From a checkpoint of a small transformer trained on Wikipedia: vocabulary 32768, untied embeddings.
Each number is 50 + 15 x the weight over its row's rms, rounded and kept within 0 to 99. Layers, rows and columns count from 0. The size before them is the row's rms in percent of the matrix's.

# down: layer 3 MLP down (transposed), 1536x384, rms 0.0796, rows 106-137, columns 192-239
# up: layer 3 MLP up, 1536x384, rms 0.0831, rows 107-138, columns 192-239
down106 088:35 58 53 51 54 46 61 04 61 40 34 61 54 39 43 70 60 56 10 63 40 50 16 51 65 53 61 71 35 24 50 51 39 66 44 46 92 51 60 54 26 57 54 44 71 34 34 71
up107 100:60 54 58 77 62 53 66 85 47 55 44 33 65 47 32 32 62 39 61 28 56 65 77 30 58 64 67 52 25 79 58 31 49 21 50 55 61 60 17 49 59 65 52 79 73 57 53 53
down107 109:60 41 67 53 46 57 57 54 56 48 77 47 53 66 40 99 63 45 53 49 46 28 38 45 17 57 38 76 64 51 75 61 69 64 33 38 76 57 23 52 47 66 50 34 57 59 30 49
up108 101:83 39 57 42 63 48 85 61 38 23 38 53 54 32 36 31 36 59 44 25 40 51 39 64 48 51 72 34 45 82 51 30 62 37 53 59 33 63 35 31 27 74 43 65 78 66 49 37
down108 092:40 41 40 56 18 72 44 45 74 82 45 22 32 90 61 58 64 52 53 51 50 58 77 39 60 77 31 65 62 68 47 59 38 70 62 47 53 43 66 50 75 40 56 47 55 56 40 47
up109 092:68 53 61 71 34 35 52 69 81 36 47 60 79 60 46 32 67 47 48 31 71 43 57 57 62 33 18 61 60 60 82 59 55 40 48 58 44 41 52 65 71 50 45 54 68 21 57 57
down109 099:43 51 60 68 47 44 46 31 49 52 51 54 64 49 63 38 51 60 54 35 58 41 35 27 27 41 55 24 60 24 79 51 21 65 19 49 69 70 28 23 37 77 63 58 53 70 31 49
up110 103:43 43 46 51 58 38 71 68 65 64 54 56 35 22 41 46 57 59 64 56 40 54 75 41 35 52 50 56 68 43 22 49 49 33 21 39 18 73 81 75 60 51 43 74 72 02 44 44
down110 107:43 51 54 50 57 72 50 40 32 64 28 44 72 89 49 62 42 52 60 36 66 63 70 41 88 74 38 59 42 48 42 59 53 46 38 33 71 41 42 64 36 46 44 51 07 90 44 76
up111 093:62 48 53 51 34 39 26 38 48 59 57 48 34 50 36 55 27 46 46 62 58 36 39 37 39 46 43 63 29 64 38 57 31 60 50 28 74 35 67 51 51 53 53 48 41 65 60 55
down111 091:30 57 55 68 43 63 36 72 44 19 67 67 38 59 54 59 79 35 56 66 78 50 26 70 29 68 79 37 37 67 72 59 58 59 27 29 53 72 36 45 63 60 63 80 77 73 78 54
up112 105:66 42 59 55 49 53 55 47 66 39 67 54 39 24 50 52 56 56 39 49 41 80 55 57 43 36 66 62 21 12 83 22 64 59 49 56 55 45 31 90 64 39 31 60 39 67 49 43
down112 097:50 23 61 48 69 57 67 51 61 57 43 38 52 33 60 66 44 36 34 49 39 67 54 48 48 53 49 49 48 62 51 09 64 13 48 36 47 89 62 38 66 65 42 64 48 54 53 57
up113 097:20 46 49 61 19 58 50 46 32 46 48 35 45 95 60 64 56 51 50 40 53 19 27 39 30 29 49 52 46 45 62 25 53 60 80 32 42 77 59 63 61 39 56 35 65 45 49 54
down113 095:79 78 34 48 54 27 47 45 56 56 51 63 69 52 56 63 31 86 59 51 68 58 77 53 35 50 36 62 52 23 68 51 40 50 44 65 40 46 61 45 38 70 50 51 52 41 22 04
up114 095:44 54 57 78 30 51 54 42 45 48 34 37 44 48 69 39 38 61 60 42 56 54 87 48 59 66 32 36 42 47 25 62 47 65 36 75 45 70 55 48 40 24 40 52 56 72 29 60
down114 091:64 35 54 26 73 36 38 64 59 52 64 57 59 67 31 54 42 31 51 37 27 55 18 51 34 46 41 44 32 31 69 33 53 34 64 29 61 18 44 73 50 61 57 47 52 31 47 61
up115 104:47 39 50 41 19 47 40 61 33 47 27 52 60 17 47 44 46 46 61 59 75 44 70 40 56 43 55 39 54 47 62 71 59 45 69 47 38 51 43 19 19 67 41 67 53 40 30 60
down115 115:37 48 58 48 33 31 64 74 43 23 50 68 51 45 50 58 59 82 28 50 58 39 53 54 63 50 58 26 43 79 65 63 18 53 27 44 57 64 45 43 26 67 91 26 64 48 18 29
up116 099:66 53 42 48 39 59 69 40 57 62 48 29 38 66 59 53 75 49 66 64 62 57 63 42 25 62 42 66 50 81 15 57 43 50 48 42 54 85 68 44 41 70 33 44 68 45 38 52
down116 098:48 63 58 71 48 43 16 32 65 55 51 62 50 58 34 59 30 43 46 37 62 45 57 72 53 34 38 54 73 53 63 43 58 52 35 63 81 64 47 61 47 52 22 50 53 25 57 40
up117 105:19 38 35 54 37 35 39 54 23 28 64 48 49 45 79 65 67 37 38 60 38 39 67 49 38 49 40 54 59 69 44 56 43 57 61 24 45 46 41 45 40 78 49 49 33 83 50 89
down117 108:54 64 41 35 44 46 52 60 53 59 11 42 53 48 18 27 32 53 35 56 56 77 64 37 56 46 62 67 60 45 60 48 58 50 50 57 48 42 73 48 64 19 46 63 51 24 75 50
up118 101:54 36 39 19 65 61 88 62 71 66 34 48 50 47 33 52 49 38 62 50 45 52 39 37 31 47 45 72 23 48 48 46 44 38 31 65 47 34 51 59 65 82 35 57 41 37 37 34
down118 108:59 37 65 82 56 41 19 42 26 67 63 61 49 52 40 63 43 13 46 57 50 39 45 75 56 24 64 30 31 51 70 62 66 58 53 56 55 84 28 20 71 45 33 57 41 54 43 58
up119 108:84 40 62 37 55 68 62 59 42 34 41 57 38 19 39 40 58 59 54 65 64 54 37 44 21 37 36 43 35 74 46 48 66 70 36 65 46 64 73 63 43 69 33 40 50 53 47 28
down119 108:38 41 58 39 50 61 11 54 49 54 59 51 51 61 42 48 28 76 40 43 24 54 65 30 77 85 66 55 58 46 30 48 55 48 56 40 22 44 52 55 66 51 50 58 53 48 55 46
up120 105:26 37 72 65 34 64 42 61 35 53 52 64 30 78 65 66 39 64 50 27 63 45 62 38 59 42 64 57 44 39 49 54 51 66 48 69 41 47 54 53 47 53 48 24 50 56 48 71
down120 097:93 45 45 33 65 71 75 61 42 65 64 65 49 58 38 67 65 48 39 65 35 46 49 64 24 55 23 26 63 80 31 70 55 53 48 25 56 75 64 40 64 68 33 50 45 49 35 21
up121 100:49 67 24 70 25 50 77 32 42 73 49 38 44 42 43 42 60 86 41 54 71 79 43 50 32 32 34 65 58 31 48 61 57 48 54 52 41 31 47 37 50 41 49 65 50 70 36 49
down121 102:58 55 43 35 58 42 54 92 33 54 47 69 65 52 65 78 57 29 64 70 46 54 46 61 54 53 43 39 49 66 47 57 48 59 44 21 40 47 30 45 32 64 58 33 68 20 07 42
up122 099:15 65 64 63 45 50 56 21 56 30 50 40 79 33 47 39 49 45 75 38 51 31 39 67 43 94 56 41 48 61 64 52 61 53 39 60 62 44 64 67 54 36 55 43 63 71 42 51
down122 090:83 35 39 36 59 49 61 73 67 62 88 66 42 51 60 60 54 32 13 50 53 87 38 50 33 55 55 81 76 51 40 58 33 44 69 57 45 43 43 41 44 55 47 56 36 48 48 24
up123 093:41 33 54 71 36 41 28 28 39 64 76 74 58 68 77 29 60 66 43 52 26 25 55 46 56 56 69 28 34 41 35 32 37 70 47 48 40 44 53 40 55 22 62 49 62 46 77 47
down123 074:66 71 48 61 58 80 41 60 52 53 28 49 41 60 29 60 43 48 37 51 64 64 37 39 41 56 49 66 71 73 53 67 72 62 41 47 54 59 50 28 08 57 04 47 42 52 10 35
up124 109:42 39 48 52 24 50 52 68 20 68 45 47 24 48 68 55 35 47 61 50 78 09 63 32 72 59 58 20 20 72 43 39 52 44 77 49 44 33 48 51 65 70 57 68 55 42 45 55
down124 115:51 50 44 61 61 37 64 38 36 67 38 63 61 34 54 50 73 56 38 44 19 69 37 78 42 78 52 54 57 37 81 59 47 55 61 26 92 36 52 56 40 59 87 60 52 46 48 61
up125 096:60 61 65 42 51 46 68 30 58 40 39 52 55 52 54 48 68 69 29 24 24 58 45 41 41 34 27 55 55 45 36 69 46 55 67 59 45 57 51 63 57 42 65 65 64 41 18 41
down125 102:59 43 45 63 45 52 33 64 38 24 67 41 29 56 41 51 55 37 61 63 37 24 52 63 69 70 58 35 65 24 79 50 55 54 66 42 50 55 67 36 53 62 70 75 50 53 77 38
up126 100:49 60 62 59 50 91 24 54 49 46 25 80 30 61 50 64 60 45 49 56 34 34 44 43 52 60 32 54 74 65 61 29 57 60 39 43 49 47 43 39 49 55 30 54 42 70 39 49
down126 085:53 30 51 36 52 17 92 55 55 56 73 14 65 40 66 48 59 37 51 50 50 44 81 67 36 58 73 49 26 42 56 71 53 53 58 64 48 41 55 64 47 41 65 38 65 32 63 58
up127 100:61 34 50 43 45 56 43 45 47 43 49 60 54 58 52 46 55 35 27 57 44 54 99 42 32 50 80 41 53 29 40 22 31 57 59 52 67 42 70 49 74 61 37 64 64 67 46 41
down127 101:48 66 27 68 91 47 82 60 46 66 57 50 44 39 82 41 55 59 38 59 34 59 47 62 55 78 54 67 35 32 73 82 44 47 44 50 73 40 50 35 45 34 38 36 44 42 26 45
up128 114:48 72 52 66 50 69 68 12 46 57 52 54 69 39 49 68 37 32 58 61 45 75 52 38 60 52 58 65 55 40 78 62 52 35 63 41 48 59 40 41 41 54 57 04 68 33 49 71
down128 122:53 67 25 50 41 51 71 47 33 72 64 56 30 42 38 49 33 44 34 56 53 59 52 47 45 82 75 19 67 58 50 41 44 54 46 43 56 59 50 69 45 42 39 52 68 16 17 58
up129 107:65 46 56 34 56 34 63 51 49 55 54 65 57 66 48 52 49 78 58 88 16 68 57 32 26 44 67 40 45 30 59 53 58 50 25 59 55 78 52 74 37 45 34 39 75 31 45 77
down129 097:68 39 42 52 64 40 57 52 40 51 64 43 49 34 52 38 58 38 45 52 57 50 40 68 65 99 25 46 67 59 47 47 72 39 95 31 71 60 36 51 67 68 68 65 39 57 66 31
up130 100:65 87 80 77 59 43 17 37 50 52 52 62 45 40 81 44 49 43 45 46 41 64 53 61 44 35 65 46 43 67 66 48 37 40 60 39 60 37 68 33 46 44 58 58 48 72 45 74
down130 106:68 50 71 64 74 53 54 41 24 55 46 33 31 42 71 19 09 64 41 62 59 45 39 17 34 56 40 23 97 42 45 62 60 50 57 45 24 44 49 50 51 61 27 59 55 53 43 27
up131 095:41 31 62 40 33 43 68 72 58 51 51 68 40 70 56 49 27 34 31 66 47 64 50 63 32 50 48 42 30 50 59 53 44 45 76 37 54 25 36 60 55 42 66 52 66 57 60 51
down131 097:48 37 48 62 65 49 32 30 42 49 61 52 47 24 43 58 78 55 59 52 55 27 55 79 71 61 68 35 81 39 42 60 71 51 65 65 57 74 55 51 22 65 50 53 33 71 18 43
up132 103:63 65 50 58 40 48 45 63 68 58 41 58 73 51 50 47 84 78 53 24 71 24 44 63 61 74 48 49 36 43 58 62 41 56 38 52 69 58 54 25 67 64 56 58 65 42 27 53
down132 101:58 59 39 56 51 73 55 48 45 45 29 39 42 34 67 43 47 50 23 54 59 51 56 37 33 45 48 36 69 60 52 47 45 49 62 28 41 22 39 67 43 59 65 48 50 41 39 73
up133 100:49 43 81 42 42 53 33 81 65 39 63 42 56 42 50 36 46 76 56 13 38 66 49 47 66 46 36 35 41 53 16 42 58 80 53 51 56 28 48 65 44 48 40 63 63 41 49 59
down133 102:54 50 92 44 54 53 49 77 65 61 52 66 66 36 44 33 35 57 58 68 48 62 65 37 85 55 63 39 51 44 28 77 36 45 45 43 59 57 68 39 50 67 54 44 68 47 25 54
up134 101:66 57 35 78 80 43 52 65 63 55 53 58 68 47 19 41 80 47 68 29 46 76 47 47 47 37 43 69 53 40 89 80 21 42 52 56 46 45 89 52 51 27 38 65 69 50 21 22
down134 099:44 55 50 44 58 61 49 39 53 35 44 52 69 23 55 64 55 70 24 59 37 51 60 55 65 56 33 29 33 34 59 45 65 35 81 38 47 61 33 36 36 59 61 44 44 52 33 48
up135 107:65 41 62 42 26 47 20 55 21 42 80 58 54 24 84 32 41 39 45 56 58 64 23 71 67 24 38 54 68 65 42 25 38 60 54 68 42 59 68 10 37 62 47 57 16 51 63 56
down135 110:59 99 37 41 39 78 54 38 69 69 66 60 57 61 52 31 51 63 52 59 54 61 80 41 43 55 65 36 56 65 44 62 36 61 69 71 25 61 63 29 30 48 48 61 58 56 45 39
up136 095:43 48 45 88 58 52 40 43 73 39 56 80 57 48 66 46 59 43 40 63 50 48 43 68 59 63 65 41 47 36 63 88 39 50 50 84 49 56 42 43 41 32 56 63 42 34 64 39
down136 088:49 70 28 12 39 61 69 54 45 54 47 37 49 45 57 69 59 54 48 54 34 51 46 08 53 34 62 41 36 52 54 35 45 44 67 16 52 17 64 45 49 55 51 51 64 80 39 87
up137 101:54 43 40 37 81 65 61 58 37 41 55 27 38 56 53 14 64 30 65 51 48 50 61 39 49 62 69 60 74 73 76 22 35 68 48 33 46 33 25 60 54 44 53 63 51 45 50 38
down137 106:46 65 62 45 65 60 56 34 51 58 00 35 54 56 53 72 60 66 47 53 38 27 38 78 44 71 30 51 51 63 56 65 60 62 75 48 68 38 46 36 65 30 39 43 35 50 27 47
up138 100:69 20 66 53 54 49 78 59 66 41 47 61 57 40 48 50 50 35 53 36 68 55 65 32 39 65 55 41 42 60 54 57 48 86 42 56 37 47 66 41 52 56 47 25 71 47 45 52